Weights of a small transformer language model: MLP 320 SwiGLU.
Each number is 50 + 12 x the weight over its row's rms, rounded and kept within 0 to 99. Layers, rows and columns count from 0. The size before them is the row's rms in percent of the matrix's.

# layer 2 attention key, 128x128, rms 0.0859, rows 69-81, columns 0-127
108:67 50 33 53 68 54 47 55 57 50 59 82 51 60 55 51 59 44 64 46 50 24 52 47 55 50 50 38 50 49 22 50 51 69 44 57 38 50 57 67 54 80 66 44 40 35 31 59 52 60 83 66 64 48 49 54 30 53 73 45 43 30 53 55 41 31 51 67 35 49 44 54 51 25 48 60 55 47 78 47 63 44 65 48 39 47 52 51 62 38 36 48 70 45 43 54 54 58 59 34 29 55 53 56 46 60 47 56 37 61 33 46 47 51 45 70 58 71 69 58 44 62 40 28 39 56 59 59
073:53 36 43 41 58 60 49 56 59 64 71 54 53 49 30 63 53 37 55 40 62 35 43 62 53 36 37 43 70 61 42 47 76 60 39 50 51 77 54 37 60 60 54 58 53 52 54 54 44 45 61 46 37 40 37 42 28 58 58 34 66 33 49 57 51 35 69 67 48 53 62 47 66 34 68 61 51 64 55 43 70 54 53 57 67 22 69 58 49 48 27 55 39 43 30 27 35 63 44 39 48 43 54 28 42 27 55 52 37 49 58 66 62 47 45 42 57 66 82 58 57 41 40 52 55 31 55 52
117:37 46 64 57 47 58 49 52 64 58 56 66 61 58 26 54 47 63 68 56 54 62 23 32 47 46 58 57 56 35 46 49 51 46 55 63 53 47 37 65 64 54 48 62 65 68 43 59 41 59 49 33 76 34 54 54 46 59 42 55 31 35 50 60 51 34 38 54 79 48 54 44 54 46 41 52 57 55 57 23 61 47 45 51 47 50 56 42 52 52 53 82 62 49 42 67 71 90 55 63 45 47 71 42 52 55 47 67 46 50 62 36 54 38 72 69 62 55 58 58 57 73 38 58 31 45 40 34
083:52 64 72 43 47 53 40 21 41 33 37 57 43 39 58 70 49 37 58 40 50 33 54 51 53 61 50 59 31 60 32 57 19 46 33 47 51 33 27 49 37 34 46 49 52 49 68 59 61 46 49 66 41 64 58 73 49 49 28 75 52 43 55 41 59 54 54 41 59 54 37 58 68 74 41 49 54 29 36 46 45 41 33 51 41 53 36 39 63 50 39 49 37 51 66 57 57 54 38 50 35 56 32 59 46 62 60 59 51 59 42 40 33 42 45 20 41 41 20 50 48 34 59 51 31 56 62 53
087:41 55 60 58 61 59 60 62 58 63 67 54 58 64 24 43 69 52 53 31 54 41 46 49 71 47 60 57 48 32 45 45 59 47 42 52 33 76 36 57 47 34 48 68 45 59 50 61 51 50 74 32 49 59 52 45 41 72 69 31 61 46 56 43 45 40 53 89 37 55 57 29 47 29 67 50 57 68 57 37 76 44 57 65 71 38 64 34 52 52 46 58 46 45 45 25 56 62 50 57 57 31 65 32 36 42 57 44 63 45 59 59 41 45 40 53 65 54 68 58 53 64 46 54 67 53 45 53
171:39 45 81 30 45 58 54 48 49 37 36 30 66 49 31 47 31 57 44 71 53 56 36 50 50 61 58 74 44 36 70 43 51 47 64 56 52 25 24 49 66 34 39 59 51 54 57 48 41 56 28 52 63 51 46 49 64 47 33 69 43 70 34 32 47 82 36 35 56 36 67 47 46 60 52 59 51 54 32 53 26 50 45 46 47 54 47 56 55 55 42 57 42 46 50 52 42 26 51 63 35 55 59 55 56 44 50 32 49 41 59 40 57 77 37 47 50 44 19 40 61 39 53 54 41 47 50 46
074:63 49 40 46 80 62 58 61 55 47 48 52 58 44 31 40 47 56 46 70 55 41 37 46 51 46 43 55 37 26 58 49 65 64 69 70 44 59 35 39 46 44 43 58 44 48 52 59 54 61 44 29 50 75 49 50 62 67 39 45 29 59 52 52 50 62 44 44 42 58 63 50 37 36 62 65 33 68 59 52 53 50 51 58 82 45 49 54 54 49 41 55 34 47 55 32 27 13 42 25 42 47 57 23 56 38 36 33 41 40 55 63 42 69 45 47 46 49 50 30 72 26 36 48 51 50 46 58
113:45 53 40 80 58 44 63 57 70 57 56 38 44 44 60 33 58 57 66 42 44 46 52 52 42 58 51 44 47 56 59 47 64 33 47 71 64 55 47 54 45 80 37 46 56 61 39 40 42 41 54 44 60 32 41 69 51 50 52 44 53 59 66 44 40 35 37 52 60 57 49 46 36 49 21 40 58 64 69 69 46 50 62 32 59 67 58 38 35 54 89 49 57 59 45 62 65 69 64 50 42 40 51 37 48 68 53 60 59 50 53 38 63 35 59 70 51 37 59 50 45 81 74 42 67 38 42 51
129:60 47 66 58 72 52 51 39 57 56 53 43 42 56 47 33 39 60 51 50 63 40 42 56 26 46 26 47 34 57 51 66 43 65 44 69 65 54 36 47 47 58 35 56 38 45 44 71 50 36 48 61 66 70 55 72 67 36 33 59 28 66 61 57 36 41 52 43 34 70 62 52 43 33 15 34 45 50 64 51 52 52 45 59 68 71 57 53 65 50 68 48 62 56 52 62 45 42 52 41 44 48 30 27 36 46 42 55 66 42 50 44 42 44 42 53 52 44 40 57 24 28 59 47 63 35 31 58
093:46 45 54 43 46 54 48 45 53 62 74 39 34 41 59 57 55 48 58 43 36 50 50 57 44 36 42 57 66 83 59 66 49 41 53 57 55 49 50 48 45 78 54 42 71 74 35 26 52 25 33 52 42 25 52 51 38 44 53 34 71 43 60 50 36 19 47 50 57 61 53 57 46 62 43 32 47 63 40 64 33 55 52 49 52 57 59 42 46 67 53 56 62 54 40 60 51 95 61 59 71 41 49 47 54 61 43 54 58 56 68 55 48 31 57 55 53 38 50 63 50 81 57 54 50 55 52 52
111:53 38 42 42 52 43 35 30 39 53 27 58 47 61 57 49 56 53 48 48 48 22 60 55 45 36 26 53 54 51 49 75 37 38 34 45 64 61 43 35 34 49 71 48 45 56 45 52 66 34 31 59 28 46 48 55 39 34 49 48 71 52 58 46 48 30 65 63 60 51 46 58 57 63 37 34 54 51 49 57 69 58 51 67 43 33 53 29 62 35 63 38 38 66 46 71 65 72 53 41 59 47 38 49 56 62 71 51 52 59 72 44 60 40 39 36 60 38 64 50 32 66 72 72 61 38 50 43
093:43 41 47 37 66 42 51 52 56 45 45 43 59 66 67 46 59 56 45 45 47 74 51 38 59 33 57 61 52 29 45 58 49 61 62 38 50 58 51 60 42 29 51 55 55 64 56 38 38 50 54 56 70 56 65 50 55 56 46 52 40 57 26 38 43 60 42 52 53 32 42 43 34 44 60 69 48 30 40 65 63 52 40 53 66 46 47 69 32 50 63 45 58 80 61 35 57 40 63 54 70 79 51 54 54 34 67 44 67 32 40 34 43 73 30 66 39 15 39 48 68 55 69 56 46 62 58 49
099:47 58 42 37 69 50 58 49 57 45 45 47 57 39 51 37 53 63 43 72 54 55 44 53 55 50 46 62 57 42 59 39 59 44 67 36 65 54 56 52 31 46 36 26 61 62 44 33 42 47 29 53 58 42 31 43 48 70 33 58 48 57 36 55 65 52 50 25 47 49 57 36 19 59 28 35 42 49 49 52 47 87 54 47 41 56 44 49 45 53 72 45 54 56 58 43 35 29 60 44 63 76 66 53 55 45 48 49 55 43 54 44 65 59 40 60 32 35 33 24 43 45 70 33 84 44 47 46
# layer 2 attention query, 128x128, rms 0.0887, rows 70-82, columns 0-127
107:44 58 30 60 41 55 46 36 27 58 56 61 52 36 41 32 48 49 48 58 40 54 65 43 62 39 43 39 58 49 36 51 46 70 45 51 64 41 63 53 51 48 50 40 52 36 58 47 61 51 58 67 56 50 81 33 46 71 49 43 69 44 77 55 40 47 71 75 34 64 47 30 47 59 33 38 36 69 73 50 65 37 46 73 60 57 56 71 33 42 33 60 45 40 41 38 58 63 56 54 59 36 43 31 35 44 56 53 63 61 59 44 27 44 58 60 66 65 74 50 52 58 45 56 60 35 40 43
114:21 46 34 57 53 28 49 57 26 34 41 53 57 49 46 52 55 61 66 54 39 52 67 50 44 34 47 55 66 37 51 59 53 60 34 42 51 52 43 39 55 36 54 66 47 62 29 48 41 55 61 49 65 39 53 41 42 67 46 59 34 48 51 33 53 53 55 64 45 37 80 23 42 31 46 42 61 58 58 52 67 74 58 64 53 41 64 60 53 70 32 68 43 61 76 33 46 52 75 38 56 62 55 33 58 55 73 33 67 54 61 40 62 56 44 35 39 46 54 66 40 52 52 62 45 40 45 34
118:48 26 76 27 46 69 56 46 62 30 26 40 47 40 50 52 27 54 33 58 51 61 45 53 50 55 34 53 37 62 72 70 40 31 67 39 58 48 43 56 51 51 55 53 58 72 72 36 54 43 29 63 48 47 43 61 56 27 30 85 50 53 41 39 52 61 45 21 62 43 44 59 46 66 49 54 26 44 46 56 36 45 46 29 59 51 39 49 55 52 60 58 58 48 64 49 34 29 43 49 43 55 66 56 49 58 36 43 49 47 40 51 47 56 48 55 48 29 30 36 49 38 54 38 54 60 51 37
113:43 32 42 57 33 32 51 44 31 60 71 56 67 48 56 62 63 35 31 28 52 27 53 46 45 48 12 43 67 62 39 63 66 51 53 59 49 51 43 53 53 50 39 64 57 43 41 49 73 40 67 56 42 36 56 40 38 61 44 55 47 37 51 65 44 39 63 64 57 64 53 29 35 56 55 57 50 55 51 55 60 64 54 69 45 35 58 69 34 54 38 60 53 40 49 46 39 61 54 62 63 63 51 25 38 38 35 53 42 48 46 21 48 43 41 66 55 41 65 62 56 45 58 74 51 30 31 39
065:53 27 36 46 81 42 35 47 51 37 49 47 53 54 28 57 40 63 66 53 53 64 46 55 54 54 58 53 76 60 63 23 39 49 62 41 51 47 48 45 59 33 39 48 58 53 29 57 39 39 73 40 59 40 37 48 53 61 44 57 59 73 57 62 39 47 53 50 48 58 41 64 57 18 42 36 63 35 40 46 43 62 31 47 49 67 60 58 58 89 52 46 59 48 41 52 58 61 22 47 60 56 52 59 65 44 38 46 42 57 47 47 68 63 70 28 47 52 58 48 60 50 52 37 59 45 73 62
114:64 58 43 61 40 52 56 64 42 82 61 61 49 61 48 52 60 52 63 44 57 42 58 40 52 50 28 54 41 61 21 68 72 69 53 58 51 70 36 59 30 68 54 50 32 34 39 56 62 60 54 49 54 45 46 43 28 62 55 42 65 32 47 56 42 49 61 66 30 55 47 44 28 46 37 50 28 38 61 53 65 55 65 72 45 49 45 51 51 41 42 49 50 22 46 53 50 64 63 66 52 27 46 54 74 58 46 50 38 78 64 43 49 43 56 65 62 67 58 52 41 56 44 43 58 49 28 50
117:30 59 56 66 55 26 41 51 30 34 51 58 60 64 58 44 64 53 48 68 56 30 46 44 41 40 56 68 43 21 37 53 71 48 42 62 40 50 53 37 49 53 45 54 50 60 30 70 45 68 54 43 42 42 50 66 58 37 58 39 22 42 51 42 67 42 38 64 55 42 68 51 46 51 61 65 62 56 44 43 37 66 36 49 42 18 58 21 56 47 64 37 52 34 53 49 52 56 54 52 41 70 68 73 41 51 50 51 34 47 37 53 60 42 51 32 50 46 60 50 19 55 51 59 31 37 56 52
114:42 55 51 45 39 67 27 52 45 54 42 46 44 46 52 61 52 55 43 63 52 46 59 56 54 51 41 69 31 40 16 38 48 44 41 56 66 74 54 43 22 46 49 54 41 61 39 59 43 77 41 43 55 71 35 33 29 51 60 49 47 40 67 46 50 45 46 50 55 48 56 83 47 64 29 63 35 45 52 57 55 70 61 32 49 32 21 45 64 49 53 48 68 35 51 51 50 52 53 58 25 56 73 72 58 57 51 60 43 69 69 66 68 41 52 43 57 52 42 47 35 55 38 55 62 38 49 41
096:35 73 49 46 42 30 42 38 46 37 51 56 59 38 63 27 50 32 56 69 47 49 38 54 47 52 61 51 61 40 64 51 53 54 28 56 52 38 54 29 61 27 32 50 36 42 45 47 45 54 54 54 57 54 73 51 68 36 45 40 57 60 63 36 50 52 48 63 42 49 66 36 55 56 73 49 55 50 38 63 24 60 27 43 67 25 51 35 51 59 48 48 62 58 49 26 62 41 51 44 36 43 51 55 39 47 57 42 76 26 40 53 32 52 36 44 54 56 49 46 17 44 50 62 30 26 51 59
118:44 48 48 28 30 48 32 54 44 49 52 49 51 39 51 32 42 40 22 56 33 56 42 76 62 51 42 39 53 56 57 46 56 44 41 45 56 41 67 44 45 25 66 69 59 56 53 61 52 55 37 70 54 80 43 52 67 43 51 48 43 38 65 60 65 56 56 52 48 66 75 46 55 59 48 35 41 65 63 51 60 26 52 40 45 46 62 60 34 47 56 51 62 55 53 52 34 35 41 33 45 65 88 31 32 51 55 56 63 28 18 61 39 34 52 61 55 38 43 44 41 48 49 57 47 39 53 57
111:51 38 63 37 52 47 22 11 61 48 60 64 27 50 59 48 52 34 61 37 58 44 28 50 42 75 53 44 79 38 68 54 49 39 59 68 47 49 62 42 50 46 50 45 61 60 29 59 45 54 32 46 53 47 35 63 46 49 54 54 54 68 56 63 55 29 42 46 67 22 51 58 60 38 68 72 68 40 52 43 23 47 46 57 34 57 47 37 32 56 43 40 59 55 40 52 71 36 61 57 39 46 48 63 53 55 53 60 44 46 59 51 51 49 41 40 57 76 40 29 44 40 50 47 43 45 65 60
085:45 33 65 56 63 56 36 36 51 42 55 76 58 48 45 34 51 57 42 43 48 38 32 53 38 43 53 47 61 47 55 40 54 59 51 60 36 53 73 62 45 61 47 53 34 47 37 74 45 53 57 52 34 59 51 33 48 45 64 47 56 61 34 42 68 47 58 34 54 44 51 49 47 53 78 65 74 53 57 58 57 17 33 67 51 39 81 42 31 48 43 45 43 39 44 43 49 69 27 27 29 56 56 34 21 56 53 38 37 39 47 72 53 32 54 42 54 56 44 73 49 52 46 51 30 55 47 50
083:30 73 40 64 26 36 74 60 52 40 61 30 50 37 38 44 52 57 49 59 43 59 55 34 66 47 41 37 53 63 47 57 42 53 34 45 61 51 57 44 54 27 58 53 56 52 55 36 34 51 57 44 42 17 56 43 60 62 60 49 70 60 69 57 24 50 63 60 33 48 68 50 43 44 29 28 31 50 42 35 61 63 65 54 52 63 45 56 57 57 54 70 71 47 43 50 40 45 68 58 49 63 50 50 62 35 60 52 77 51 66 16 58 52 36 47 43 66 56 44 55 54 46 45 41 42 42 52